Weights of a small GPT-style language model, trained from scratch on English Wikipedia.
Size: 24 layers, width 448, 7 heads of 64 (1 for keys and values), MLP 1216 SwiGLU, vocabulary 3909, 53.8M parameters.
Architecture: no biases in attention or MLP, normalized queries and keys.
Training: a variant of SOAP for these matrices, 758M tokens, 2891 steps.
Each number is 50 + 10 x the weight over the matrix's rms, rounded and kept within 0 to 99. Layers, rows and columns count from 0.

# o: layer 7 attention output (transposed), 448x448, rms 0.191, rows 13-25,77-89,141-153,204-217,268-280,332-344,396-408, columns 0-63
# v: layer 7 attention value, 64x448, rms 0.143, rows 13-25, columns 0-63
o204:49 48 59 56 60 59 60 50 41 45 51 60 54 65 42 54 59 62 56 58 46 59 62 55 34 55 44 58 50 44 61 51 30 52 56 48 35 59 72 50 51 54 58 44 50 55 48 43 64 54 51 33 50 53 62 57 60 40 45 56 47 44 38 47
o268:61 47 63 51 57 68 41 58 50 40 61 51 54 33 52 60 42 45 55 43 50 50 35 30 60 38 31 51 72 49 44 62 43 67 63 42 58 47 50 24 44 38 58 61 65 71 70 35 33 39 46 41 64 49 50 48 68 32 48 55 38 51 45 57
o332:46 47 43 49 55 58 56 67 53 54 50 40 49 41 49 53 36 51 58 61 34 54 46 47 47 66 56 50 44 41 36 32 41 37 41 39 42 57 34 59 15 53 38 54 48 51 58 47 54 45 48 53 45 59 34 53 49 52 60 38 46 66 70 45
o396:46 36 54 53 49 35 45 30 41 52 40 50 55 51 54 48 36 42 59 60 49 55 50 54 56 69 55 56 45 55 39 44 41 55 54 54 59 52 55 45 55 42 55 52 59 26 46 53 31 59 39 49 59 50 54 56 35 35 61 30 59 32 35 52
v13:55 47 41 67 60 55 55 43 45 42 71 54 55 51 45 55 47 69 55 56 39 33 38 52 54 44 56 62 32 54 43 48 45 50 57 62 59 63 41 49 39 31 61 39 46 63 52 35 42 41 63 50 35 56 57 45 54 28 60 59 57 50 53 55
o13:38 51 48 65 56 43 47 45 48 33 32 61 47 60 55 47 37 45 36 52 44 37 56 35 62 65 41 46 47 54 40 59 58 44 60 42 42 66 55 49 43 59 46 47 58 52 42 40 62 72 42 46 53 49 46 84 55 64 62 55 50 62 69 58
o77:62 48 55 58 56 52 68 51 55 59 60 45 49 43 54 66 45 56 35 58 39 48 51 68 50 42 39 43 41 48 44 48 60 51 52 67 53 37 50 56 32 35 69 54 45 50 44 51 58 32 42 50 52 56 50 54 60 63 59 53 41 41 35 34
o141:49 61 56 52 39 47 51 61 48 64 47 50 50 51 54 38 40 41 47 39 48 37 53 49 65 45 28 57 56 54 47 47 48 57 29 67 51 53 62 50 55 59 39 45 58 43 61 50 52 69 31 53 63 54 49 45 53 55 44 45 40 47 65 47
o205:57 46 55 53 60 48 41 72 46 54 58 57 35 30 20 58 54 47 56 61 44 60 53 28 41 51 55 42 57 50 42 72 34 33 25 30 42 61 40 59 44 51 56 43 54 50 54 60 55 53 51 52 49 49 49 35 28 45 42 59 49 41 45 67
o269:55 59 42 45 62 48 36 69 55 39 45 57 54 59 41 39 37 41 61 47 49 63 47 54 47 32 64 41 61 52 65 44 48 63 36 38 49 44 42 43 53 47 46 62 42 46 61 48 52 50 46 40 50 26 29 67 45 48 76 38 32 51 59 55
o333:43 39 54 52 52 55 55 53 50 48 58 55 48 43 55 60 55 41 60 54 53 62 51 42 44 56 58 44 50 46 49 46 55 52 66 47 52 40 56 57 52 51 44 57 64 54 43 56 47 48 59 37 43 58 58 41 64 55 28 56 55 55 47 38
o397:43 51 46 50 53 53 37 35 36 44 46 50 46 64 52 59 61 63 44 45 60 72 53 52 38 58 62 58 39 60 58 52 42 38 65 50 57 45 35 31 59 60 55 47 32 56 42 58 55 39 62 39 39 49 49 38 65 59 31 32 61 48 45 51
v14:47 46 51 48 73 64 42 41 59 50 59 60 65 47 47 48 61 51 57 52 58 68 54 45 42 58 47 49 61 63 51 56 53 52 49 44 38 61 37 55 47 63 40 30 43 48 46 72 58 43 45 42 53 52 40 53 62 69 42 54 56 43 54 49
o14:59 66 48 41 44 65 59 50 43 63 51 70 38 67 59 56 55 55 34 48 39 52 55 37 55 43 46 46 62 37 43 39 33 63 34 70 37 36 50 60 37 63 55 51 56 56 49 57 45 44 59 59 60 43 61 51 55 56 37 51 48 42 31 58
o78:45 72 55 60 52 57 53 45 43 29 62 51 50 63 51 41 40 50 48 62 62 62 35 68 62 45 65 48 63 49 53 43 66 52 74 47 29 40 55 49 34 27 39 58 61 60 51 48 42 59 59 52 67 53 52 41 33 56 58 58 36 68 49 45
o142:46 56 45 48 60 39 45 45 35 38 48 44 57 57 55 49 52 46 47 42 43 37 53 52 51 26 50 27 45 22 68 57 63 57 53 40 56 57 21 56 51 28 61 66 82 46 43 43 43 75 58 56 49 52 57 55 54 45 38 46 38 45 55 55
o206:36 49 48 55 61 60 43 31 67 60 46 53 46 66 49 59 62 38 60 43 39 62 64 40 48 54 39 54 34 40 48 58 64 39 36 44 58 38 63 47 48 43 43 34 47 48 49 49 51 40 57 30 36 43 50 62 58 46 40 27 56 45 61 43
o270:41 45 62 61 26 25 48 60 43 46 43 55 65 39 43 47 44 62 60 50 68 34 64 59 60 66 62 58 54 72 46 78 27 47 63 52 58 52 61 51 43 59 29 54 50 55 62 51 50 35 58 39 39 44 47 47 51 46 67 70 39 40 37 52
o334:60 44 56 52 52 59 45 52 58 54 45 47 39 43 47 47 45 44 48 48 38 53 42 57 28 48 46 54 42 50 61 45 44 45 43 58 49 63 56 50 81 58 54 50 35 42 34 49 65 49 28 55 60 78 58 52 47 30 52 48 58 48 40 51
o398:59 53 36 54 60 47 48 54 57 52 59 38 58 50 41 58 57 64 60 44 37 45 42 38 45 69 52 56 40 52 38 50 49 39 47 50 35 56 44 46 34 63 59 55 39 37 64 45 43 47 37 67 47 68 43 41 52 43 49 52 43 58 53 51
v15:40 50 44 45 35 34 40 63 55 34 46 63 45 59 48 51 62 50 70 70 43 40 45 48 49 38 43 44 46 60 60 36 55 66 24 52 26 59 50 44 53 49 61 54 53 63 44 57 41 57 38 53 59 44 52 45 71 36 65 61 45 28 46 57
o15:52 52 55 50 56 58 67 54 46 48 47 51 55 40 43 48 58 43 45 48 41 37 62 37 33 54 50 50 47 29 52 59 58 52 47 55 47 41 75 53 36 54 28 60 71 34 62 59 40 44 41 37 61 57 46 44 46 52 18 55 47 54 49 57
o79:52 65 68 42 50 43 46 49 58 50 53 35 35 54 73 49 43 57 57 64 52 43 28 35 39 64 58 63 60 43 77 42 46 54 56 45 49 50 35 55 42 55 42 39 48 60 64 29 53 56 56 41 32 61 53 56 48 41 58 42 40 35 58 48
o143:49 54 31 36 26 47 47 50 44 56 52 61 47 35 46 56 46 40 59 63 53 46 62 60 40 45 40 48 37 62 49 52 48 41 28 35 53 46 68 50 66 40 72 42 62 38 47 31 51 50 63 69 54 51 34 43 47 63 41 40 43 44 39 43
o207:52 54 51 59 45 37 44 50 47 44 33 59 47 47 48 45 45 45 48 46 38 69 38 65 72 52 68 61 41 67 45 52 47 44 46 40 45 58 38 49 80 37 59 52 55 48 76 46 44 56 36 39 61 13 27 49 35 51 51 64 73 32 67 29
o271:49 36 35 56 66 43 55 23 30 62 61 59 54 39 62 49 53 48 44 53 38 38 52 68 62 66 59 59 48 63 39 30 61 44 65 62 45 70 47 61 41 44 46 37 36 33 43 67 56 51 42 44 55 65 45 44 45 57 47 44 38 60 49 70
o335:72 57 54 53 53 52 44 50 40 41 63 46 54 57 35 28 62 58 44 40 71 60 61 45 39 32 51 41 51 35 38 48 43 44 49 37 53 44 43 31 38 61 36 63 35 49 29 58 46 53 42 52 36 51 73 56 75 56 49 36 41 52 59 54
o399:44 42 43 57 71 70 51 57 42 43 34 50 42 49 57 40 30 49 37 45 46 54 46 53 54 41 46 27 43 52 35 59 45 62 47 67 60 51 51 51 54 57 48 44 36 58 41 42 53 67 51 57 42 46 45 60 52 41 51 62 59 66 54 48
v16:43 63 58 65 56 50 58 58 33 67 54 38 51 72 53 65 43 81 65 47 47 43 66 36 58 42 62 40 56 70 57 42 43 45 59 54 48 49 54 46 72 67 55 49 46 36 55 45 38 48 48 54 43 46 47 32 48 56 50 52 63 51 57 69
o16:44 47 37 49 71 44 51 48 59 45 42 53 38 53 58 51 33 49 43 53 46 72 54 50 61 53 42 54 47 56 41 61 38 64 54 53 44 69 55 51 46 45 56 63 72 44 49 48 50 42 58 58 49 51 59 42 53 51 45 53 52 49 44 65
o80:69 47 49 65 19 59 50 55 48 48 51 58 28 54 48 63 62 62 55 61 66 43 65 29 53 46 33 57 63 55 51 31 59 33 30 59 44 39 50 48 53 55 40 47 51 48 82 58 59 58 54 58 32 54 37 52 41 37 59 38 22 61 40 49
o144:69 40 46 35 59 69 62 64 47 31 36 74 41 61 52 42 54 39 64 38 50 49 64 54 54 53 57 72 58 48 72 50 39 59 67 31 45 48 45 46 48 36 51 50 38 44 51 37 55 58 54 37 52 56 49 51 63 44 44 55 41 41 50 50
o208:53 56 47 43 40 44 55 52 64 52 47 43 61 44 50 63 47 62 45 42 50 43 38 50 68 57 56 51 49 50 44 46 55 54 63 50 53 41 65 41 51 47 62 46 49 50 37 52 57 61 48 67 51 56 46 53 43 79 55 49 54 57 50 55
o272:29 57 58 45 48 44 48 52 56 61 46 35 44 47 45 33 57 49 71 72 53 68 61 55 32 42 39 40 36 49 37 53 58 44 34 54 48 65 42 44 33 52 22 52 44 44 50 46 51 46 57 47 58 30 53 46 53 40 39 38 50 42 65 53
o336:41 63 44 47 55 58 36 51 52 37 51 51 63 46 46 37 54 36 22 44 39 62 36 48 58 34 50 41 54 39 41 36 51 53 50 37 50 60 64 56 60 59 45 49 39 61 48 39 43 37 43 35 59 60 63 57 47 47 47 58 68 51 52 35
o400:43 49 56 46 59 45 57 40 43 54 64 45 65 46 42 58 43 53 62 39 52 45 33 51 50 51 56 62 38 49 40 52 46 52 49 59 69 38 52 42 49 55 47 47 55 32 44 49 56 39 48 56 45 56 56 51 52 60 64 47 49 44 41 41
v17:66 51 44 49 44 56 50 50 44 52 49 52 54 56 13 58 62 63 42 57 49 41 61 55 40 51 45 55 49 36 49 62 45 44 56 40 63 59 58 61 46 48 61 45 36 50 34 59 49 34 38 54 40 37 53 64 40 31 56 61 38 62 52 34
o17:44 46 58 53 56 47 56 65 48 34 63 59 66 38 37 52 44 53 55 41 58 61 52 46 49 59 48 51 41 63 57 52 57 34 56 48 56 57 44 53 60 43 57 51 36 43 25 58 43 36 38 60 56 40 48 44 48 30 51 67 59 46 38 44
o81:61 44 56 25 67 64 59 48 67 50 42 54 57 64 60 61 55 40 67 70 37 46 59 66 47 27 47 51 64 46 45 39 41 62 39 54 57 49 34 71 55 49 32 44 48 40 52 42 62 59 62 37 33 65 61 72 32 63 60 50 51 55 62 50
o145:62 50 38 51 37 51 62 46 42 47 42 40 36 52 48 39 65 60 52 35 49 55 37 57 46 51 57 50 54 40 48 44 75 62 41 53 46 35 57 50 49 58 46 33 71 73 68 46 73 52 46 40 27 49 45 34 58 44 49 47 54 44 53 56
o209:48 50 60 51 54 44 59 48 56 46 67 44 53 56 36 51 56 37 49 46 44 64 52 39 40 43 51 51 35 49 49 55 44 33 49 36 63 43 50 40 52 47 48 60 49 45 48 37 56 48 68 48 47 57 44 38 31 54 45 44 44 42 60 28
o273:37 64 46 48 31 56 36 46 36 34 50 48 45 50 62 56 39 44 44 44 59 58 54 43 53 61 52 45 68 50 54 46 40 45 64 52 59 40 72 62 38 71 55 54 59 46 52 48 44 55 55 36 48 50 43 58 57 36 56 71 46 35 56 46
o337:34 45 52 53 51 42 39 48 55 64 43 50 35 44 53 49 64 36 58 63 52 39 45 71 59 66 35 53 54 51 42 54 59 67 46 59 43 48 35 51 59 48 48 44 39 50 53 61 45 47 23 70 55 35 47 52 47 30 31 44 52 67 44 54
o401:55 62 38 68 51 45 51 61 48 50 57 63 34 62 51 38 38 60 23 41 52 38 55 53 49 33 41 49 38 39 52 49 50 38 54 49 37 56 54 33 64 44 59 54 42 51 54 50 47 54 56 36 50 54 55 47 39 53 44 59 45 42 49 49
v18:57 52 42 35 47 23 34 77 64 59 61 60 52 57 51 57 52 49 33 61 58 44 56 41 30 45 47 35 58 39 46 45 39 59 50 47 51 48 38 58 56 47 51 66 71 51 58 39 42 53 67 60 44 52 54 33 33 55 48 39 43 47 42 37
o18:56 44 45 46 61 50 52 47 56 62 58 61 66 45 38 51 51 43 44 48 64 45 28 52 62 60 44 46 38 62 27 33 56 65 51 49 31 43 49 41 48 58 35 59 52 43 48 43 41 37 54 57 44 29 55 44 65 39 49 43 63 54 25 55
o82:39 72 51 40 49 46 46 35 68 61 72 56 54 45 46 42 32 61 47 49 54 56 55 29 60 52 39 49 50 57 43 42 66 68 41 53 61 53 41 41 54 50 58 46 45 53 52 52 39 45 65 36 54 44 52 48 49 38 54 69 46 53 42 40
o146:56 71 23 30 43 46 49 50 34 35 54 49 36 51 68 54 45 47 58 49 45 49 73 46 47 64 49 39 67 43 51 54 49 48 47 36 58 48 56 38 51 56 53 44 57 43 58 66 37 32 62 54 55 52 50 47 46 43 47 57 70 23 67 44
o210:55 54 58 70 29 48 60 51 38 46 54 57 57 54 50 59 53 54 41 49 41 45 44 61 53 33 60 46 43 37 51 50 35 32 63 52 48 41 30 45 58 40 51 45 42 67 52 38 53 43 46 48 42 42 44 57 75 50 72 44 60 47 48 38
o274:55 36 51 52 46 74 51 57 54 38 54 47 27 49 49 49 30 52 60 62 42 49 58 56 45 56 57 53 46 53 77 57 44 44 42 61 41 49 60 53 39 49 51 48 48 35 54 49 63 52 28 53 52 65 51 60 56 43 44 30 48 57 67 54
o338:55 53 70 72 52 49 58 41 38 59 37 48 47 67 50 67 60 63 44 61 38 51 47 57 49 47 54 46 45 39 45 58 42 63 67 59 61 63 65 78 54 55 54 44 63 53 63 59 56 77 37 46 56 56 43 51 49 35 39 48 41 61 47 70
o402:36 58 44 50 61 52 58 47 46 37 36 46 39 41 46 40 56 34 52 36 54 57 49 59 43 37 56 43 61 37 53 57 60 39 59 41 40 56 36 46 43 55 42 48 67 55 44 47 47 50 50 57 46 57 46 42 48 65 44 57 37 43 57 60
v19:49 39 38 56 53 59 63 51 49 57 51 53 39 42 48 69 43 67 57 56 46 39 53 51 38 57 40 66 44 54 43 52 70 58 41 23 51 50 57 36 44 41 67 41 64 47 52 70 40 49 48 67 47 45 41 39 52 61 57 58 54 50 71 31
o19:41 39 58 46 41 44 65 47 41 77 57 60 43 50 62 56 49 47 48 34 21 65 36 54 53 46 40 57 69 67 42 53 72 71 54 45 56 48 53 53 47 37 51 41 84 70 51 49 54 68 56 64 58 36 39 47 43 51 46 38 54 51 38 38
o83:50 60 57 67 53 58 50 33 60 39 74 40 47 55 44 46 43 70 53 60 54 68 45 59 49 43 57 41 49 55 45 47 54 55 50 45 49 73 54 51 59 52 48 70 48 60 52 62 65 50 57 54 69 53 46 35 44 44 44 56 45 51 53 43
o147:51 47 53 50 53 50 61 53 39 56 40 41 38 68 50 45 55 50 46 69 38 55 67 33 49 58 69 47 60 49 50 35 56 36 50 47 51 57 48 53 54 46 43 39 50 43 41 41 52 40 60 45 45 44 53 53 57 45 42 63 57 48 56 53
o211:57 59 58 47 56 51 44 30 59 46 49 31 68 57 58 45 53 52 54 43 44 40 59 34 54 40 51 45 48 57 62 53 49 57 49 60 43 47 54 59 43 43 58 37 29 45 56 35 44 48 58 40 46 57 55 46 59 27 36 56 62 56 52 50
o275:49 72 43 46 34 73 42 58 55 54 47 59 46 63 44 36 45 64 44 39 47 64 36 65 45 60 55 50 46 44 66 46 25 49 41 51 47 61 40 34 60 57 58 39 60 45 60 45 61 45 32 51 47 48 55 52 34 59 45 64 55 40 47 59
o339:44 52 44 52 38 34 45 63 55 45 31 49 52 63 40 46 58 45 59 52 81 39 60 50 56 29 43 48 51 36 70 62 46 56 60 52 45 40 53 47 66 54 46 51 36 55 61 53 48 70 55 49 41 50 42 43 39 52 51 47 35 57 59 36
o403:53 40 42 52 55 44 59 37 34 44 57 47 58 40 50 73 52 70 50 50 80 54 42 54 47 68 57 59 47 57 52 43 58 53 42 63 60 43 38 44 33 69 48 67 38 33 37 52 45 40 34 53 47 62 58 47 38 55 51 40 48 60 25 58
v20:50 38 43 52 44 65 32 61 41 56 38 62 34 47 30 46 51 59 42 62 45 71 36 66 56 38 69 48 55 56 52 38 54 49 58 35 56 52 59 56 31 44 53 44 46 46 52 59 64 51 49 60 74 45 57 53 58 43 61 45 46 61 43 61
o20:41 37 41 56 58 50 69 52 51 24 61 39 49 51 44 21 42 62 40 59 52 58 38 39 44 52 37 57 50 51 43 37 47 63 38 49 33 28 50 60 41 52 44 35 63 44 47 45 55 58 43 77 59 43 49 45 47 50 59 46 54 62 49 26
o84:56 55 49 50 25 70 59 55 57 65 60 38 26 48 61 32 61 64 54 48 38 68 59 43 48 49 39 44 68 42 32 38 65 46 72 68 41 51 51 58 52 40 45 55 60 46 48 48 64 38 68 57 41 51 42 52 48 51 64 49 33 56 40 59
o148:49 72 42 49 49 60 51 27 34 58 46 48 64 40 30 69 31 31 43 32 48 62 49 35 40 52 38 51 39 53 39 32 47 44 49 60 75 45 32 52 57 41 58 45 50 36 48 26 66 38 52 55 55 45 56 38 51 64 40 80 54 61 44 41
o212:54 59 54 41 25 37 46 58 48 44 66 43 36 41 57 38 50 63 38 30 36 49 47 67 37 38 44 51 53 42 50 56 28 28 40 52 53 40 49 53 55 49 58 51 58 39 65 38 47 68 36 39 39 56 31 56 51 38 51 45 53 54 68 52
o276:37 78 52 51 61 55 65 50 46 37 59 53 68 49 58 80 74 46 71 58 46 34 46 47 44 63 57 48 41 35 55 53 49 40 39 56 43 47 71 68 70 46 42 44 73 57 67 70 38 58 61 53 52 57 56 41 53 61 35 43 61 59 51 58
o340:51 44 33 60 53 45 52 40 63 50 46 53 57 49 61 63 55 35 59 45 61 65 44 54 56 37 63 46 61 44 52 69 48 61 68 49 30 57 38 43 28 64 57 58 33 47 44 59 46 60 48 47 38 42 52 70 44 44 40 53 42 30 62 49
o404:65 36 60 51 52 32 54 64 52 63 42 58 45 51 56 41 56 33 53 68 54 46 74 47 65 49 48 44 40 40 61 43 59 63 50 47 56 71 47 37 53 56 54 56 35 58 52 48 46 33 41 55 61 63 57 55 39 51 48 38 69 50 38 50
v21:39 48 52 54 56 56 38 43 41 57 53 59 40 57 43 53 44 39 46 45 62 48 54 45 44 49 57 46 66 60 44 53 61 40 55 36 40 63 44 49 43 40 44 32 50 54 45 50 58 53 39 36 43 49 44 49 40 18 44 53 42 72 39 40
o21:60 35 42 40 56 45 40 63 46 57 27 71 57 48 56 57 53 51 74 49 35 33 55 43 44 69 51 47 57 29 54 43 37 44 48 41 56 54 56 44 38 70 32 63 51 46 53 44 52 49 45 54 54 44 52 35 41 45 49 53 48 39 36 60
o85:42 64 65 44 47 60 62 54 60 39 66 64 42 47 53 61 49 56 54 69 39 44 45 54 59 52 32 42 39 64 39 47 48 40 43 39 54 38 35 52 64 60 45 51 60 49 57 65 64 49 60 49 49 58 55 47 74 59 45 41 52 44 33 43
o149:42 45 57 59 44 48 46 50 73 45 40 54 50 40 40 54 46 49 50 40 38 55 74 56 56 42 52 66 54 57 62 55 52 63 40 47 43 51 50 48 37 58 55 52 35 61 56 43 43 40 29 31 64 36 49 29 54 34 59 48 32 48 57 43
o213:54 43 54 46 40 43 51 42 46 44 58 43 72 52 49 38 41 60 53 54 51 58 42 46 56 33 40 61 68 76 51 54 33 48 53 65 45 35 66 48 60 34 55 58 40 42 53 62 47 60 57 51 50 69 58 33 52 53 60 49 55 69 57 45
o277:37 54 52 34 51 39 51 44 42 52 44 21 65 45 49 41 55 72 35 45 54 59 67 53 65 36 44 47 36 47 38 39 62 46 57 43 46 54 65 54 25 67 49 52 56 37 38 45 31 40 63 68 47 62 45 62 46 51 40 51 48 62 47 68
o341:59 57 45 56 55 66 60 49 61 44 34 53 58 42 66 50 53 38 47 50 56 65 53 60 39 41 68 47 51 39 44 53 68 59 46 51 58 43 45 65 54 51 29 42 56 48 51 55 44 54 61 58 39 64 31 52 44 53 38 40 55 32 68 53
o405:58 35 58 61 40 51 36 57 37 49 50 43 44 56 56 45 53 44 48 54 62 33 40 46 37 50 49 57 31 50 38 72 49 56 44 48 55 44 47 42 75 47 62 35 45 50 48 53 59 49 30 48 34 51 61 55 37 56 59 57 58 39 27 34
v22:51 54 45 61 51 59 48 59 53 33 62 59 44 37 43 59 53 51 32 48 67 59 49 38 58 65 44 70 43 54 43 51 54 43 39 44 22 38 45 57 66 41 58 40 46 30 54 59 41 52 58 48 43 56 51 64 34 65 54 64 56 46 42 52
o22:22 30 32 47 51 50 47 32 40 43 50 46 52 44 51 45 55 56 68 43 40 46 55 45 71 41 54 35 55 56 53 56 63 47 44 38 33 42 44 44 39 42 46 40 67 45 41 38 33 48 33 35 53 47 61 57 52 62 58 56 28 56 44 48
o86:52 53 51 60 49 45 57 50 36 61 50 56 35 41 70 42 59 64 58 49 54 37 44 53 33 51 52 45 62 50 48 43 40 54 46 60 61 48 42 45 38 55 71 53 36 69 44 61 45 49 59 53 56 72 65 68 57 63 51 53 49 50 48 47
o150:59 46 59 50 45 47 58 49 29 55 56 41 70 65 29 67 59 64 53 47 48 62 57 37 63 59 58 40 55 41 61 60 67 53 49 58 58 53 49 49 32 48 50 65 37 54 54 57 56 40 47 46 45 44 46 36 46 56 37 45 57 35 53 56
o214:53 59 48 52 30 44 36 48 65 41 70 67 51 40 49 51 42 47 59 46 59 33 40 57 63 56 53 35 31 45 92 41 45 46 50 49 48 62 37 54 68 60 53 50 76 59 59 41 32 45 48 45 51 50 51 50 54 52 65 57 66 51 49 51
o278:42 51 51 40 59 52 43 44 56 52 56 48 59 49 62 49 38 46 50 64 57 59 63 49 33 32 62 51 71 40 52 58 38 41 58 36 57 44 47 53 47 66 40 53 34 42 57 44 40 39 46 47 49 48 54 25 45 39 66 32 47 37 41 52
o342:56 58 49 47 61 52 40 53 49 50 41 26 54 42 44 67 61 24 39 62 53 37 46 43 44 54 62 54 48 39 34 50 49 44 54 47 50 42 51 47 53 47 48 55 53 56 59 53 56 51 42 54 39 43 35 50 48 41 31 50 45 66 55 41
o406:58 41 54 40 42 40 57 54 67 43 45 51 40 45 41 34 36 53 39 48 45 52 54 62 53 60 25 91 40 61 27 47 41 65 54 48 59 48 58 53 70 45 53 54 37 41 47 62 57 53 46 52 47 53 40 40 34 45 52 47 39 52 68 65
v23:41 60 41 53 47 66 46 53 43 55 27 54 47 58 49 56 61 44 49 56 55 52 40 72 34 41 55 55 58 54 49 64 59 43 52 52 51 70 54 41 70 59 64 57 47 58 55 46 46 38 46 34 57 57 55 60 46 58 51 48 34 36 44 38
o23:35 66 47 56 59 51 54 65 43 62 55 47 52 50 43 81 46 51 28 51 48 47 51 67 40 45 39 28 55 47 46 64 60 36 47 46 47 58 45 43 57 51 52 40 65 51 36 49 42 44 56 54 50 53 48 44 76 53 41 46 48 41 46 59
o87:58 45 53 48 51 72 70 63 48 64 59 61 61 54 45 47 47 45 42 58 39 69 51 48 51 40 35 59 63 53 57 40 47 58 60 50 50 53 51 50 45 59 47 43 53 55 46 57 67 54 53 49 47 38 41 58 38 69 55 39 52 56 52 46
o151:69 57 31 56 56 44 42 40 54 42 42 51 37 57 67 48 48 47 39 35 54 45 58 43 49 38 46 41 62 45 46 59 25 59 48 55 67 60 51 55 38 47 41 34 37 45 55 39 46 53 43 55 48 59 41 47 42 34 64 47 57 51 50 41
o215:30 43 34 63 66 39 55 40 56 19 42 53 27 30 52 52 49 37 56 61 60 61 59 46 51 51 67 65 42 48 58 34 61 57 29 64 43 58 43 35 56 56 43 50 67 38 70 47 54 63 46 48 45 39 59 46 44 36 44 53 53 56 48 63
o279:62 46 75 62 50 48 54 47 66 57 57 42 44 51 64 53 40 51 61 38 59 57 46 53 54 49 37 49 55 60 45 24 49 57 63 38 54 24 50 60 52 30 47 58 50 44 58 42 43 57 60 55 51 38 62 55 43 45 40 70 65 74 65 50
o343:38 61 43 32 46 64 58 36 56 44 41 48 62 54 61 40 60 52 44 70 45 44 49 47 69 63 59 45 48 43 61 60 58 48 51 49 42 48 53 59 50 51 58 50 47 51 39 64 38 45 57 55 46 34 52 53 49 44 50 40 48 56 48 59
o407:75 39 53 33 51 57 52 62 49 73 46 63 52 51 51 55 51 58 68 62 47 41 61 52 32 43 44 54 39 59 47 39 37 40 46 50 51 60 48 41 55 52 38 59 45 47 56 41 39 37 54 51 62 63 56 48 65 56 58 52 37 55 65 47
v24:36 40 62 36 51 51 66 42 50 34 76 55 47 46 46 37 42 57 53 53 46 51 35 45 70 52 68 58 47 34 33 53 58 53 51 49 67 38 70 42 33 44 52 63 60 33 59 48 45 35 55 43 49 66 60 47 50 52 58 55 46 46 49 52
o24:39 56 46 48 65 44 50 65 42 66 36 58 53 41 51 54 32 45 46 36 50 45 33 48 52 58 45 53 51 49 30 61 38 45 38 47 53 41 61 51 69 57 28 42 45 50 52 62 57 57 44 50 64 50 48 57 53 58 53 50 45 67 35 51
o88:36 55 44 22 50 34 54 49 37 39 58 46 40 42 51 53 49 55 72 55 48 68 66 34 45 25 53 45 72 46 47 43 69 47 57 47 46 64 38 29 35 46 30 40 67 40 55 64 53 43 63 49 58 28 46 54 30 25 56 50 46 77 46 63
o152:58 44 69 44 70 55 62 44 62 39 42 34 58 54 41 50 58 58 27 54 40 34 42 67 41 45 38 76 46 48 44 44 54 59 30 52 57 37 50 32 48 54 37 61 55 59 43 55 45 44 35 43 66 42 65 48 59 53 45 47 50 39 53 50
o216:51 47 45 53 33 44 48 45 75 38 48 61 40 60 42 49 47 34 55 54 35 58 43 45 43 40 40 49 51 50 47 58 34 65 59 44 34 47 54 52 35 50 67 43 46 42 34 45 57 45 43 31 65 63 41 52 60 44 36 51 59 41 62 54
o280:49 59 51 39 51 59 19 45 54 51 43 53 50 32 38 65 52 55 52 54 50 61 57 42 45 46 60 46 50 65 61 32 47 51 46 55 37 54 37 59 60 61 38 64 59 62 64 50 43 55 70 42 68 50 48 60 55 59 60 71 58 61 56 39
o344:55 42 41 58 45 55 53 47 47 63 45 46 60 55 49 44 48 39 65 65 75 56 52 34 51 50 39 48 47 41 50 57 56 45 39 54 60 46 48 55 64 42 54 37 47 56 46 69 61 42 48 49 16 59 43 51 45 56 46 40 45 40 37 50
o408:53 46 50 79 48 58 57 54 50 39 59 44 54 49 53 51 34 53 38 52 46 48 58 69 74 60 54 30 48 57 51 53 72 42 73 43 41 79 54 48 28 40 59 57 47 44 48 47 57 37 58 53 53 47 45 56 50 43 40 52 46 48 45 52
v25:55 59 61 50 60 59 60 54 50 70 56 54 33 71 47 57 27 43 69 28 41 49 65 54 34 55 43 59 47 60 59 53 65 40 55 44 61 61 55 56 25 51 42 55 30 58 68 46 48 48 44 45 56 36 50 47 46 59 52 40 52 51 45 55
o25:40 40 35 53 57 60 66 47 42 38 39 52 60 58 37 65 60 49 52 45 45 49 57 61 43 65 56 53 54 48 52 47 55 32 55 53 49 40 40 47 48 40 53 59 52 57 68 75 59 45 39 43 49 38 48 49 60 54 37 49 63 39 57 45
o89:45 45 50 50 64 59 45 51 68 59 56 32 39 50 70 57 53 53 55 35 42 65 56 37 50 46 44 37 44 53 54 53 54 54 70 55 35 41 51 52 40 44 43 66 61 56 61 48 54 51 54 62 49 37 60 56 28 57 46 58 64 51 63 54
o153:42 46 52 56 59 43 62 44 53 60 40 57 63 36 57 29 61 45 69 47 36 32 47 53 42 34 55 42 38 63 50 35 62 62 28 62 50 61 53 64 47 53 27 50 43 42 54 41 43 54 48 48 50 44 72 47 61 42 45 44 43 31 50 44
o217:49 18 52 60 44 37 51 66 64 37 56 46 50 52 55 58 55 72 62 51 57 62 34 27 70 37 58 69 40 57 35 59 47 41 41 51 46 31 43 50 51 49 63 60 53 37 54 44 54 35 50 51 45 62 46 77 56 45 38 39 47 50 23 53